{"num_hidden_layers": 9, "hidden_size": 256, "num_attention_heads": 2, "num_key_value_heads": 2, "head_dim": 64, "intermediate_size": 704, "vocab_size": 8192, "hidden_act": "swiglu", "norm": "layernorm", "norm_place": "pre", "norm_eps": 1e-05, "positions": "rope", "rope_theta": 10000.0, "rope_fraction": 1.0, "qk_norm": false, "attn_scale": 0.125, "bias": "none", "tie_word_embeddings": false, "parallel_block": false, "init": "normal", "init_std_qkv": 0.0256, "init_std_o": 0.00602, "init_std_up": 0.0256, "init_std_down": 0.00602, "init_out_by_depth": true, "optimizer": "muon", "learning_rate": 0.00566, "lr_mult_down": 3.0, "beta1": 0.95, "lr_head": 0.00471, "max_grad_norm": 1.0, "warmup_steps": 200, "schedule": "wsd", "decay_fraction": 0.914, "decay_shape": "linear", "final_lr_fraction": 0.05, "batch_tokens": 65536, "max_seq_len": 1024, "doc_mask": true, "train_tokens": 606600000, "max_steps": 9256, "dataset": "wikipedia_en"}
Each number is 200 + 20 x the weight over the matrix's rms, rounded and kept within 0 to 999. Layers, rows and columns count from 0.

# layer 2 MLP down (transposed), 704x256, rms 0.096, rows 207-225, columns 0-127
224,202,175,202,182,174,233,198,215,184,196,209,181,165,180,207,166,204,218,189,188,171,211,177,192,213,232,220,168,212,193,196,204,218,194,196,173,225,223,182,178,190,208,198,205,196,166,195,191,224,227,190,216,190,175,194,205,191,201,248,189,227,213,153,179,192,179,226,183,225,200,182,204,223,199,202,207,203,187,192,203,234,180,226,204,204,167,174,189,212,196,175,170,200,234,186,191,180,178,166,160,218,210,213,188,237,205,194,182,186,199,191,221,192,215,209,183,208,179,222,218,218,191,197,242,170,191,185
181,244,188,227,185,187,185,190,175,222,178,206,189,212,213,187,202,165,216,192,204,223,161,197,189,212,179,200,198,196,223,199,173,188,170,228,179,206,209,207,224,183,184,186,183,244,225,225,219,158,193,210,214,187,197,212,208,210,197,199,207,203,210,205,202,193,186,199,179,232,186,254,208,219,171,247,201,210,209,208,228,200,226,213,185,251,203,189,225,219,217,206,173,196,254,172,217,187,191,201,178,203,182,199,180,226,212,183,194,249,195,209,192,219,219,200,195,186,186,166,198,149,223,158,198,190,199,191
201,190,230,168,180,215,206,186,181,183,228,214,196,206,212,242,225,190,218,158,249,177,188,201,214,212,203,178,185,213,204,173,207,228,211,207,210,172,188,212,197,239,219,197,173,210,205,201,210,190,160,202,196,218,199,234,208,198,191,181,185,174,208,220,218,214,194,199,202,190,171,202,249,222,225,214,207,191,205,194,227,231,173,211,202,182,223,200,180,212,185,171,227,216,190,213,188,169,205,227,217,210,196,180,224,193,207,214,224,185,159,212,210,163,168,163,187,148,209,216,197,209,203,224,172,167,202,195
201,196,183,160,221,194,190,178,198,180,174,217,189,179,183,228,198,208,225,200,237,178,216,182,222,185,183,211,216,216,205,229,178,173,210,204,184,233,230,233,243,184,225,190,182,212,230,170,185,202,180,215,161,215,199,206,229,166,185,203,187,189,227,226,226,203,211,190,210,235,202,215,199,239,193,210,207,195,214,180,204,212,169,175,206,194,206,186,167,238,224,187,227,200,184,239,212,193,164,227,220,231,192,167,203,213,204,175,202,160,193,189,199,221,206,232,173,180,204,206,221,226,185,206,237,159,195,210
204,239,168,180,220,213,216,207,209,240,205,201,223,145,187,201,181,257,185,189,187,207,195,181,185,199,196,178,182,187,201,211,191,188,197,225,162,187,227,164,201,210,211,208,207,216,220,212,205,199,232,190,223,206,185,192,205,191,180,207,208,202,206,162,199,195,230,195,172,195,197,184,200,218,197,208,224,201,188,184,175,219,219,210,202,199,186,234,184,216,199,199,222,190,190,228,237,197,178,195,142,227,206,220,187,218,204,185,204,179,165,197,221,228,211,234,202,199,204,174,200,179,183,233,186,197,190,185
205,159,180,221,197,166,196,174,191,201,181,210,214,181,203,228,219,180,228,202,208,196,176,174,200,178,209,217,213,218,174,201,196,187,191,219,204,186,224,176,199,206,193,213,192,210,183,180,202,179,195,205,192,228,183,197,185,206,183,218,175,189,204,178,172,208,197,157,142,169,171,221,238,226,197,203,183,198,156,221,216,231,218,199,199,216,176,187,206,183,184,201,199,246,229,200,207,171,210,198,229,180,208,191,189,198,175,223,185,208,176,188,216,182,182,196,164,194,220,197,205,196,190,181,223,192,191,220
196,233,213,227,200,208,217,202,173,160,161,193,223,202,192,215,174,168,183,195,212,214,185,205,229,213,203,202,212,212,198,227,178,180,213,237,191,223,180,225,218,217,172,200,224,192,162,213,175,214,212,214,210,197,190,209,214,210,189,225,193,179,186,156,209,179,205,199,179,167,176,172,205,209,215,153,240,224,230,223,212,181,202,214,210,183,203,188,236,213,191,210,171,224,170,209,228,201,183,227,222,203,250,203,203,201,202,213,183,208,163,187,194,184,211,195,223,185,180,196,242,184,207,163,206,193,202,184
191,190,190,191,208,220,214,189,226,194,213,214,205,234,224,183,191,181,204,220,189,184,209,201,192,174,209,222,206,190,179,188,201,176,207,148,202,199,195,207,166,219,227,217,186,206,180,210,243,201,182,181,214,167,192,204,162,221,179,204,198,198,207,233,182,180,193,189,249,226,223,183,254,184,204,208,161,186,186,188,185,179,205,186,186,206,215,179,228,191,229,169,210,179,166,204,199,190,212,224,195,186,207,164,188,221,191,186,212,187,205,195,183,248,183,218,183,194,229,205,214,225,184,213,214,204,189,169
220,164,195,193,211,170,238,171,179,194,205,208,223,228,182,197,233,217,201,207,201,177,181,209,184,212,210,201,186,200,187,208,209,206,191,233,226,207,194,207,197,239,238,165,198,219,231,193,173,193,173,188,220,202,199,175,231,202,172,165,243,161,191,177,184,184,215,160,230,212,198,221,175,210,167,217,241,208,193,248,192,210,217,206,159,196,209,193,174,214,233,175,151,189,211,221,194,228,190,212,194,208,185,192,213,187,222,179,194,224,178,187,188,205,196,209,166,205,221,189,221,197,206,161,213,213,184,198
207,182,259,187,225,205,216,176,203,204,216,198,192,199,193,205,194,218,193,193,167,244,192,176,224,151,198,212,143,192,209,191,226,210,204,199,197,195,233,197,214,200,197,196,218,175,218,180,187,180,236,216,207,205,200,160,204,136,180,155,214,229,182,186,201,175,179,177,185,187,220,191,238,222,209,213,188,193,185,212,196,211,205,209,183,153,229,166,190,189,256,215,224,180,227,207,211,171,195,184,223,187,216,193,209,187,181,185,207,214,245,206,190,191,166,221,175,185,217,205,184,219,195,239,191,194,189,217
211,177,200,207,183,172,181,214,210,218,198,214,198,177,200,191,198,175,220,205,172,214,214,234,200,227,194,203,195,191,186,185,181,215,201,199,196,213,226,158,189,173,169,183,209,165,167,200,207,199,220,165,212,206,172,220,176,195,185,143,199,199,237,206,197,181,211,211,187,177,182,180,196,175,205,210,222,227,188,180,193,215,209,202,184,185,205,204,188,205,238,203,178,216,202,211,162,203,160,203,225,214,199,228,171,239,169,199,186,190,160,163,188,209,178,197,186,193,192,212,185,191,163,201,212,219,212,206
210,147,217,226,197,170,183,183,197,166,215,167,204,185,195,177,219,188,218,201,211,197,161,219,219,190,171,217,191,209,236,190,191,210,218,237,211,157,220,209,190,186,189,157,209,212,183,205,175,195,203,197,239,217,175,197,200,190,185,202,219,197,211,207,183,219,196,213,218,161,261,217,213,213,182,197,232,202,220,231,220,178,168,198,204,188,191,197,221,195,231,211,172,189,207,186,196,169,189,242,168,212,219,179,209,190,221,200,176,196,187,198,226,207,163,193,211,199,208,201,183,212,189,233,171,201,197,162
261,185,209,211,235,237,189,171,197,262,186,199,203,206,201,215,192,198,194,235,234,203,215,179,214,180,203,205,187,201,187,229,214,168,166,194,211,198,205,183,202,196,196,198,228,201,187,218,185,211,175,196,213,166,207,186,185,195,180,227,172,205,197,215,205,170,154,186,202,205,224,174,172,203,231,153,210,199,175,239,223,208,168,183,242,187,210,206,195,190,189,249,185,194,187,212,199,200,212,164,161,169,214,229,186,229,240,205,188,203,207,235,214,167,198,198,192,236,200,195,202,185,235,186,211,175,250,213
180,186,224,229,212,179,202,236,205,227,171,199,236,166,217,187,198,234,203,208,221,177,182,201,230,210,214,221,195,201,204,197,167,184,189,173,165,250,206,196,200,192,214,230,183,200,234,177,220,192,212,233,234,227,211,220,179,208,211,174,194,179,209,186,214,179,206,187,204,188,235,191,194,173,193,156,183,169,181,181,181,206,218,204,214,205,141,191,198,221,180,212,173,154,209,205,222,173,193,183,206,191,214,208,178,195,209,212,212,216,215,155,190,191,184,185,189,179,219,164,224,208,163,206,178,183,209,205
193,204,170,189,215,178,226,229,176,180,175,184,214,217,186,179,196,219,187,222,188,222,193,184,228,214,188,181,225,187,226,187,183,187,227,221,189,200,197,210,211,198,202,169,191,189,189,197,196,196,192,219,230,217,191,210,196,183,158,203,196,175,165,197,176,206,157,200,198,184,209,210,201,210,227,209,183,182,205,211,225,168,196,174,212,222,192,195,224,204,179,181,225,201,209,194,165,187,173,210,193,214,156,200,198,201,192,197,198,193,171,210,221,183,174,216,188,196,205,231,199,201,177,178,193,173,214,184
223,176,184,189,196,194,214,174,212,181,205,208,190,178,216,213,192,189,225,175,170,183,281,212,199,211,201,190,202,185,205,223,170,193,216,180,214,194,202,195,197,232,185,223,205,192,160,250,187,198,184,241,210,208,201,224,183,200,200,194,205,209,229,192,196,182,214,238,175,206,209,181,199,196,187,234,195,204,201,229,185,237,169,192,228,229,210,191,220,184,196,201,210,219,208,171,214,258,173,200,216,220,190,227,200,218,198,206,177,218,170,240,209,191,190,222,220,204,180,191,172,168,196,203,181,186,207,220
237,205,220,199,217,207,228,222,242,214,193,177,208,203,212,190,186,185,232,172,209,216,205,244,189,222,198,197,204,227,198,207,222,190,212,229,200,231,177,194,225,221,235,196,175,199,183,212,184,221,187,228,207,230,205,192,183,189,200,189,190,187,206,183,205,187,216,204,187,210,154,212,176,181,197,230,224,155,184,206,188,188,238,202,214,191,190,197,215,192,228,222,190,217,204,183,187,144,189,191,221,259,191,215,198,202,187,162,158,168,209,231,160,197,198,208,210,233,232,173,182,196,194,214,230,196,189,196
222,183,186,222,215,183,192,242,233,216,210,177,181,235,168,216,204,164,209,194,199,175,157,186,183,168,206,181,202,198,212,185,168,218,177,211,192,234,204,184,185,193,181,177,188,197,211,198,197,174,185,206,204,253,217,222,199,231,214,229,217,229,220,182,186,254,220,177,213,246,183,190,192,231,180,192,194,234,209,187,190,160,207,205,202,201,206,206,167,184,211,196,177,174,196,226,182,194,224,195,227,196,219,198,236,213,201,183,199,204,201,204,200,209,243,171,203,217,218,255,189,200,223,198,167,201,160,183
208,224,203,186,192,172,181,206,191,224,179,217,160,202,174,212,215,226,221,214,217,224,191,189,185,191,193,210,176,202,232,188,227,198,182,187,201,185,191,182,209,194,175,230,224,220,213,208,177,202,210,167,244,198,235,204,190,175,203,175,230,168,187,209,236,210,218,205,173,187,225,210,192,185,207,223,183,229,198,186,235,211,180,212,157,207,173,185,217,172,239,197,184,162,246,197,225,168,198,218,201,223,182,197,254,181,184,162,164,197,186,184,197,158,183,188,209,199,204,211,207,208,229,201,198,192,160,221
# layer 2 MLP gate, 704x256, rms 0.0615, rows 208-225, columns 0-127
189,171,215,178,206,170,197,194,227,165,187,190,238,192,175,193,210,238,172,209,210,205,215,207,234,196,227,216,186,161,228,234,219,202,200,235,204,239,176,188,189,229,216,177,178,177,157,193,162,228,161,207,184,215,219,234,182,174,183,190,191,192,160,208,201,208,253,193,185,171,222,188,203,220,209,181,193,201,179,178,164,196,180,238,219,191,188,182,184,163,212,221,207,212,204,193,168,170,212,195,189,203,236,220,225,198,204,226,233,191,143,198,188,171,187,199,208,235,197,257,221,223,206,229,182,215,210,191
188,174,170,209,199,210,185,178,228,229,206,229,221,189,198,200,212,208,193,201,180,171,215,250,184,172,184,197,211,219,223,244,195,189,220,235,217,169,205,197,184,200,161,204,185,205,195,182,205,188,217,210,234,202,225,223,187,216,180,180,234,222,217,170,208,229,204,206,204,207,207,208,200,193,193,215,200,190,178,197,216,192,187,199,189,222,209,182,202,195,230,193,185,175,192,202,195,201,215,201,191,189,201,191,159,227,189,202,171,203,226,198,199,230,186,197,224,192,221,208,216,173,201,207,215,176,234,208
211,177,248,199,189,198,211,211,173,192,189,161,182,172,225,178,221,164,200,198,194,197,220,165,201,227,207,178,190,218,221,199,233,201,214,189,216,186,179,179,188,206,222,216,165,236,195,171,208,193,239,216,200,216,212,179,198,203,221,212,206,254,161,191,194,199,174,198,186,222,182,214,191,170,207,172,206,249,204,210,187,195,191,196,212,161,206,178,201,223,151,208,197,198,193,180,187,214,193,167,200,208,191,200,223,174,200,190,173,227,185,195,193,216,196,216,187,167,183,215,225,229,208,171,198,210,189,188
185,183,208,200,199,187,208,193,190,211,197,202,184,213,183,180,188,176,207,181,188,198,229,220,200,195,210,216,147,214,191,199,196,215,185,199,199,211,202,217,227,168,215,198,197,211,192,195,214,216,169,203,216,239,241,204,207,211,194,161,185,175,206,176,187,194,166,239,179,204,188,208,186,198,240,201,142,208,244,199,188,202,215,203,201,203,184,202,205,194,203,225,189,222,186,199,166,232,197,248,224,189,176,187,181,214,164,163,203,211,240,222,197,217,176,196,204,160,207,200,189,200,219,175,211,242,231,191
196,202,189,175,172,196,167,174,221,193,195,207,204,197,178,196,226,191,197,225,211,171,186,188,181,207,212,201,201,201,224,230,184,195,187,199,176,216,181,220,230,174,187,199,193,171,181,196,237,192,177,190,174,186,224,220,205,206,160,175,210,180,184,235,243,174,197,228,190,197,232,196,209,225,174,183,170,189,181,190,208,191,210,217,213,182,183,178,233,187,176,218,215,206,209,219,188,186,222,192,218,236,201,207,189,233,230,235,213,216,200,214,198,204,256,196,193,169,209,213,227,212,204,181,236,164,198,224
215,241,213,195,212,214,189,198,229,181,211,182,186,218,192,187,188,215,220,177,214,210,200,199,180,194,183,210,196,202,204,203,174,159,224,195,187,205,200,203,172,159,196,201,224,171,200,200,200,197,170,214,233,200,197,178,216,210,215,163,193,207,201,192,237,174,200,187,192,219,203,163,201,183,233,190,227,175,182,176,179,222,190,186,174,219,194,214,206,197,200,172,210,208,162,244,192,229,219,224,218,211,219,192,194,189,202,208,200,183,184,172,216,202,206,213,226,208,191,197,162,188,195,206,203,194,184,193
204,187,213,191,194,202,184,184,192,187,166,194,184,203,153,254,230,179,183,218,191,207,178,224,182,177,200,197,193,204,231,207,180,165,202,221,218,214,185,188,207,191,209,179,185,200,200,187,201,183,222,177,211,221,189,146,192,190,186,186,183,194,200,229,200,190,242,214,186,208,153,207,186,220,202,222,214,189,204,187,191,209,210,181,161,221,180,223,214,228,205,189,219,152,216,236,195,214,217,197,202,184,188,202,218,188,205,208,194,187,204,209,252,204,260,207,178,159,206,196,217,179,194,180,214,236,217,195
217,199,238,204,199,199,198,174,204,209,201,221,230,218,204,164,159,143,211,216,187,186,191,203,159,200,220,188,215,190,216,212,257,208,191,226,213,213,206,200,179,216,227,240,215,188,183,201,167,196,184,177,190,192,194,167,192,124,179,214,194,190,157,201,169,172,191,186,197,204,194,230,216,206,190,203,236,225,212,203,189,237,229,150,190,220,195,179,219,214,210,215,210,180,197,169,157,217,207,224,216,231,190,170,220,199,213,251,199,194,209,182,202,166,210,182,188,205,229,223,201,203,192,179,187,182,187,194
195,159,198,206,248,208,190,214,200,200,180,157,170,204,195,197,190,215,232,201,205,212,204,215,156,214,206,211,201,178,176,189,195,218,178,202,213,195,195,195,181,217,199,204,220,179,217,206,196,198,208,201,180,163,186,215,176,207,202,208,200,192,169,201,213,210,174,197,188,191,205,227,187,203,208,178,197,207,190,203,168,206,188,202,195,203,226,209,200,162,170,230,209,215,189,173,213,211,207,188,207,154,219,218,183,207,208,208,199,222,206,230,189,236,177,197,218,204,197,203,207,210,190,231,207,171,166,189
214,173,182,197,210,229,198,177,173,167,230,198,184,212,217,168,195,209,231,205,183,200,208,224,181,183,218,207,200,209,184,218,212,202,203,162,168,189,216,219,198,218,214,203,182,198,192,212,210,204,201,230,213,201,209,188,217,234,194,205,199,200,211,231,177,190,210,215,183,157,193,225,212,158,189,188,177,186,209,170,196,181,193,212,222,206,193,226,172,189,200,216,175,191,221,218,190,236,203,193,171,206,232,199,227,172,232,206,186,205,196,245,228,164,229,186,189,227,182,227,201,220,210,199,229,155,198,209
206,236,150,224,183,204,142,174,212,202,220,192,208,225,158,187,205,210,187,218,214,187,219,138,151,212,214,238,183,200,156,188,149,225,204,200,210,221,215,219,163,229,184,228,211,163,212,209,229,198,223,202,196,211,235,179,214,207,173,205,192,174,180,209,198,199,234,176,208,248,208,166,212,215,179,167,159,213,184,173,172,234,212,204,184,208,169,217,214,198,192,173,203,187,221,199,208,217,225,204,182,181,169,170,219,265,199,226,191,194,233,209,206,213,224,235,187,199,233,176,168,203,192,166,175,180,249,265
163,194,208,223,232,208,196,183,188,203,201,160,191,235,184,201,175,183,199,215,200,183,193,205,213,183,252,214,185,242,189,207,148,202,191,195,165,222,196,158,200,216,188,208,220,233,206,230,167,186,197,208,220,191,195,212,206,186,191,190,172,224,200,185,218,192,214,165,174,182,185,172,218,164,162,195,162,167,205,212,235,234,181,208,184,210,176,178,193,190,232,208,222,231,230,187,227,194,182,162,186,155,206,236,209,182,210,210,195,186,241,201,188,188,190,222,206,201,209,194,193,171,214,212,208,196,205,168
219,202,189,204,247,160,203,181,208,207,197,203,192,200,221,207,231,196,199,219,183,235,167,191,199,214,203,221,171,197,203,217,180,197,221,206,158,206,213,222,212,232,216,212,155,218,206,200,233,218,187,208,208,220,217,209,193,181,212,182,221,196,208,208,175,206,205,195,255,229,200,155,197,174,225,209,214,207,206,198,221,228,174,168,190,216,186,191,215,214,192,228,204,165,219,210,232,169,187,169,182,210,170,208,191,201,162,184,237,174,210,206,228,227,222,183,207,217,198,185,183,161,223,221,208,201,175,188
215,157,186,158,184,202,161,199,208,181,237,178,183,235,182,213,218,235,181,207,216,207,210,216,149,191,229,224,202,243,215,200,201,200,238,191,205,202,208,219,193,184,189,259,222,198,165,200,206,176,201,245,180,190,219,219,170,246,143,149,211,176,210,230,218,175,204,206,183,155,207,183,211,216,167,186,155,151,202,190,195,210,173,190,219,216,177,203,216,201,193,185,199,190,183,156,201,212,202,182,197,232,190,186,220,243,168,201,232,193,209,200,188,221,196,198,251,221,231,206,212,219,182,218,223,170,217,192
214,203,209,206,186,210,164,212,210,224,170,163,195,197,207,184,191,233,222,226,226,161,164,191,183,218,208,168,184,160,215,207,218,220,220,207,178,174,198,195,216,203,221,185,237,199,163,204,198,200,224,174,198,235,225,193,174,202,192,184,188,219,170,236,184,195,206,200,135,208,226,215,191,230,192,190,163,193,224,182,188,204,225,182,178,173,230,213,206,192,219,193,189,172,177,208,169,209,194,207,211,188,204,185,188,214,179,181,208,174,196,181,167,167,183,243,217,189,184,219,219,202,169,217,251,222,200,173
187,201,193,206,174,206,184,206,184,201,194,220,176,192,158,247,210,207,195,230,174,171,157,202,197,203,228,232,189,156,189,214,187,225,212,189,193,174,206,213,209,212,182,209,177,190,200,213,222,192,181,182,184,193,170,239,187,215,181,234,234,174,178,214,210,219,221,216,183,190,174,212,213,230,165,220,178,195,204,212,172,198,217,194,181,191,232,223,209,194,216,188,221,210,221,204,210,216,201,207,171,140,215,208,170,186,212,210,208,191,199,225,216,209,214,193,211,140,221,216,177,191,214,164,220,209,202,228
159,200,174,195,227,179,168,208,220,230,223,203,197,211,189,199,205,205,200,171,180,194,190,178,194,200,246,211,210,234,208,156,184,201,170,160,190,198,190,227,218,207,193,189,238,190,182,172,181,182,193,194,207,214,187,204,233,189,181,213,205,194,210,208,204,230,161,200,187,176,196,212,195,205,225,182,151,236,197,236,206,187,204,182,200,203,221,223,168,188,173,193,179,245,232,194,207,208,195,189,210,176,213,213,181,212,185,197,170,198,209,175,153,212,217,220,226,205,203,226,196,189,210,233,243,183,208,161
157,148,206,251,213,184,230,157,187,223,190,193,202,199,222,214,215,192,178,189,207,208,194,199,227,218,182,167,220,224,149,207,168,211,187,211,192,206,194,196,188,225,191,199,192,198,204,212,237,184,192,219,176,192,189,179,196,224,211,199,189,193,223,162,165,182,233,204,208,187,226,187,155,189,191,224,195,184,201,220,190,256,151,215,231,194,210,205,193,216,181,188,190,223,185,250,210,175,211,189,197,195,232,185,183,228,207,223,234,206,196,212,163,197,227,207,176,171,184,226,203,192,234,198,176,217,202,161
# layer 2 MLP up, 704x256, rms 0.0584, rows 208-225, columns 0-127
252,201,210,180,197,188,189,198,220,150,206,194,204,212,174,178,183,221,180,194,161,184,196,226,212,177,195,200,196,183,194,188,206,211,186,181,221,214,217,215,184,177,232,180,182,232,170,174,256,211,173,242,162,214,244,225,190,203,173,230,201,215,203,226,211,204,196,220,174,165,190,209,193,199,172,178,215,203,206,213,196,207,206,222,216,162,199,204,184,192,217,200,177,195,212,212,170,220,189,238,174,206,176,227,221,204,228,243,196,205,191,202,168,208,226,209,179,199,153,213,229,211,222,186,205,221,197,187
165,196,204,214,193,180,190,188,169,191,216,237,194,176,200,167,202,184,192,170,206,175,227,184,222,234,204,207,193,201,244,198,237,205,203,150,201,243,221,209,241,226,203,201,152,162,198,225,196,186,218,200,204,239,225,201,221,189,202,184,226,203,244,184,228,207,200,161,144,207,186,180,219,221,257,226,218,171,202,179,223,227,175,174,195,177,255,193,157,192,230,199,230,238,162,196,205,220,164,226,190,217,200,187,238,203,195,187,214,206,142,211,169,231,201,198,194,195,195,211,216,201,175,197,190,201,195,213
214,183,201,216,168,205,190,192,207,208,241,204,220,191,146,217,182,189,225,223,195,194,215,155,198,216,214,214,184,209,206,185,190,191,211,217,152,197,225,190,190,194,203,200,233,190,229,183,198,210,226,180,193,193,208,200,209,197,220,224,198,187,177,184,199,182,196,202,225,169,214,172,214,205,165,213,207,188,185,184,197,200,199,157,204,208,193,152,197,220,204,194,206,204,219,203,188,191,173,202,223,230,207,206,188,196,193,208,209,188,228,220,195,185,200,183,176,176,170,226,177,214,222,184,174,174,220,216
202,200,179,195,177,243,189,205,201,196,229,216,178,212,203,197,213,191,211,190,185,184,210,214,181,195,180,209,218,214,224,203,200,184,213,223,194,199,199,198,180,172,213,201,221,243,194,163,168,196,158,214,228,193,196,228,193,186,233,212,193,197,174,203,203,218,193,216,207,190,222,154,206,238,203,207,224,170,164,166,182,210,190,207,200,243,232,223,196,209,228,210,183,190,196,199,212,231,201,206,236,223,193,180,191,190,191,232,171,233,168,187,187,173,235,179,212,200,232,202,197,188,186,164,193,202,213,192
193,207,190,212,193,228,201,187,239,177,213,216,205,219,204,221,247,185,230,199,210,208,219,167,188,175,182,201,176,204,183,207,172,197,174,194,199,199,182,213,162,210,220,208,191,182,178,190,194,219,173,215,159,211,200,202,201,249,209,187,196,191,176,219,179,197,165,198,180,203,211,228,205,203,204,203,193,198,210,173,226,191,238,205,208,166,206,215,195,205,217,173,198,207,192,211,183,185,201,201,199,194,231,156,229,206,214,185,196,197,161,233,205,192,212,205,171,159,223,208,203,195,225,206,200,196,207,187
200,168,215,210,213,200,238,219,223,207,219,222,169,213,208,195,183,219,180,226,182,195,215,212,180,213,146,214,173,187,190,177,205,181,212,222,199,197,192,171,173,189,226,200,164,162,187,208,191,225,209,210,176,211,203,190,202,224,180,196,179,195,201,201,214,188,226,183,232,177,241,179,205,214,179,210,177,184,233,177,146,222,209,212,217,214,163,206,233,237,190,194,152,201,231,197,190,198,185,197,179,208,194,212,193,201,204,188,212,207,208,207,207,190,199,182,181,222,177,182,186,203,189,198,241,222,215,214
223,212,186,208,202,196,174,172,188,195,188,198,194,191,201,182,231,205,179,161,213,198,231,232,197,211,208,167,185,209,216,196,169,231,217,197,224,180,176,194,229,177,205,215,205,191,211,188,153,217,194,233,200,190,197,189,189,180,222,194,242,182,206,193,167,231,188,229,219,212,172,195,190,206,144,185,207,194,220,176,211,216,198,193,237,207,170,224,183,210,172,229,181,211,222,216,218,202,199,216,214,212,178,192,200,172,203,216,180,242,190,163,229,216,212,220,211,212,213,221,188,199,239,213,207,212,188,186
193,234,191,218,213,197,193,215,236,201,223,241,206,247,198,166,224,236,213,197,201,188,186,218,167,191,151,164,224,169,227,239,197,138,218,204,172,175,184,203,164,229,207,202,186,207,187,238,197,198,179,181,199,170,198,191,202,201,178,195,188,157,214,226,203,160,217,212,230,183,257,203,200,183,178,178,195,176,193,229,190,194,170,163,194,229,178,174,213,194,189,186,218,196,225,188,207,181,210,204,186,233,178,195,205,196,201,212,244,196,145,217,208,205,191,197,188,182,209,207,189,203,206,196,235,197,229,221
231,191,214,184,221,248,183,173,208,205,193,217,220,210,231,161,201,209,207,199,178,244,235,203,198,205,200,214,189,180,204,208,204,214,196,208,193,177,181,200,220,200,199,213,205,209,179,218,194,210,191,200,213,198,197,178,211,198,219,163,234,211,198,189,176,179,174,205,230,230,201,214,215,206,190,232,217,195,179,179,220,211,211,191,207,207,179,191,230,205,192,188,216,213,201,144,187,189,213,177,175,189,205,197,215,191,245,207,186,177,223,206,193,171,168,224,189,175,198,223,180,198,228,225,221,230,175,190
231,250,182,180,190,202,235,226,172,172,176,180,152,206,233,186,186,211,169,215,203,226,208,174,224,176,179,199,206,191,204,202,225,181,188,230,218,197,208,235,189,202,180,202,213,203,208,157,221,196,204,240,179,216,216,173,193,201,202,215,179,179,173,191,184,200,200,194,232,210,207,199,205,192,201,199,187,179,192,177,205,190,205,195,195,210,198,190,214,192,177,202,226,158,209,231,212,190,172,198,213,208,223,197,205,189,200,226,204,235,189,227,224,192,198,193,171,204,178,207,193,205,234,198,209,212,195,175
205,190,201,185,227,172,200,193,165,204,223,224,233,188,190,212,193,199,204,166,194,135,227,200,173,200,202,203,198,200,197,238,234,204,177,212,213,210,173,202,251,187,183,210,164,227,217,198,177,198,210,218,194,214,190,210,175,214,187,181,188,206,188,200,187,184,174,181,150,201,180,181,202,189,220,175,199,203,208,223,187,171,174,166,220,206,197,207,197,206,194,199,194,211,239,213,219,203,181,172,223,194,198,227,219,220,209,216,204,224,202,215,188,162,179,178,189,206,176,204,210,193,195,230,230,183,201,236
164,175,209,225,174,185,218,217,185,215,178,197,205,206,194,189,176,195,194,186,217,184,209,184,203,175,175,236,201,221,195,169,225,229,187,204,203,220,175,194,208,243,212,211,188,209,177,170,160,191,187,180,207,246,221,171,213,203,202,169,209,181,161,217,209,203,215,210,166,205,167,228,228,213,205,198,187,199,161,188,224,204,197,246,181,191,208,214,208,201,191,211,191,254,201,195,239,236,178,212,171,172,163,178,212,160,221,195,177,180,196,212,193,227,170,219,185,171,181,211,191,211,203,204,175,240,173,206
225,186,194,152,206,238,193,206,203,199,183,237,182,202,198,219,183,186,208,186,187,198,177,181,214,192,183,202,204,202,195,172,239,169,193,181,205,207,195,195,198,204,196,234,203,220,181,210,174,205,221,214,184,213,188,208,221,170,195,208,160,228,169,176,194,197,222,192,209,217,200,225,198,217,193,208,215,190,161,201,204,189,200,199,205,196,210,217,232,220,230,174,235,210,200,175,194,169,203,170,179,208,218,216,185,174,210,183,226,193,193,188,188,169,171,204,173,227,206,242,180,191,147,211,186,230,198,225
180,211,194,220,195,202,175,158,222,187,224,203,221,193,193,196,189,242,208,187,232,154,149,211,195,158,190,186,186,180,201,205,194,212,177,178,201,196,173,216,191,214,207,171,201,192,199,162,183,190,205,221,184,219,223,142,194,196,216,183,199,221,219,213,219,201,232,193,195,205,192,188,229,211,156,213,242,203,196,171,224,221,216,169,155,195,214,231,196,186,219,205,182,226,227,204,211,204,224,194,176,244,227,175,226,174,195,215,207,184,189,195,190,184,217,191,185,211,227,190,194,185,178,233,195,222,190,186
233,199,219,188,195,182,195,191,223,199,157,204,187,195,214,219,176,203,180,199,216,204,245,217,218,218,217,216,210,181,228,214,217,207,177,156,182,189,201,176,211,188,182,196,191,221,164,236,200,208,220,193,172,188,205,223,193,232,184,193,235,238,191,157,211,225,183,205,201,208,177,160,182,187,208,215,255,213,221,238,201,197,215,180,170,178,219,163,195,192,190,200,167,182,184,220,205,203,182,196,173,236,193,179,176,211,178,216,213,209,197,214,180,200,199,211,209,165,193,228,169,200,194,181,172,211,199,203
179,240,230,175,199,187,187,248,163,203,193,176,183,182,196,212,203,221,187,206,202,230,194,197,194,216,203,210,209,204,217,197,181,172,207,180,208,202,190,177,197,187,175,182,179,174,166,201,190,212,181,228,203,184,152,211,199,202,200,203,199,211,220,214,214,215,168,194,189,192,207,215,194,227,228,250,182,227,194,191,164,208,239,194,191,211,183,235,219,204,185,195,186,227,220,180,183,201,201,199,184,186,224,187,201,211,214,178,236,223,184,175,188,185,195,206,200,181,199,224,202,205,194,205,202,170,233,180
218,179,169,233,211,238,211,224,173,190,204,196,194,196,194,192,209,223,189,186,222,212,202,222,191,236,235,182,207,191,216,186,221,186,189,224,184,181,236,188,134,174,193,169,185,194,195,196,169,182,208,222,229,203,193,225,202,208,198,200,186,189,199,183,182,189,199,221,183,201,177,154,210,207,194,169,244,214,190,201,172,177,222,211,184,193,185,225,182,180,231,224,214,183,209,224,153,202,189,182,166,156,203,185,178,222,203,177,241,185,175,194,206,196,200,207,190,216,226,199,182,164,210,235,210,206,187,239
190,188,223,233,211,194,203,177,169,194,170,178,209,187,222,227,215,218,178,219,205,228,193,193,191,188,182,179,200,203,174,194,189,180,198,202,212,189,183,196,190,189,227,213,217,222,219,250,191,217,209,185,199,181,193,187,228,196,174,191,252,213,230,174,235,163,205,224,198,218,211,185,185,161,193,219,216,166,193,200,229,208,160,227,213,204,147,188,185,211,210,197,197,190,181,245,209,167,181,220,196,207,204,217,188,200,198,215,189,198,206,216,166,211,217,208,207,185,164,201,203,206,221,205,189,198,169,202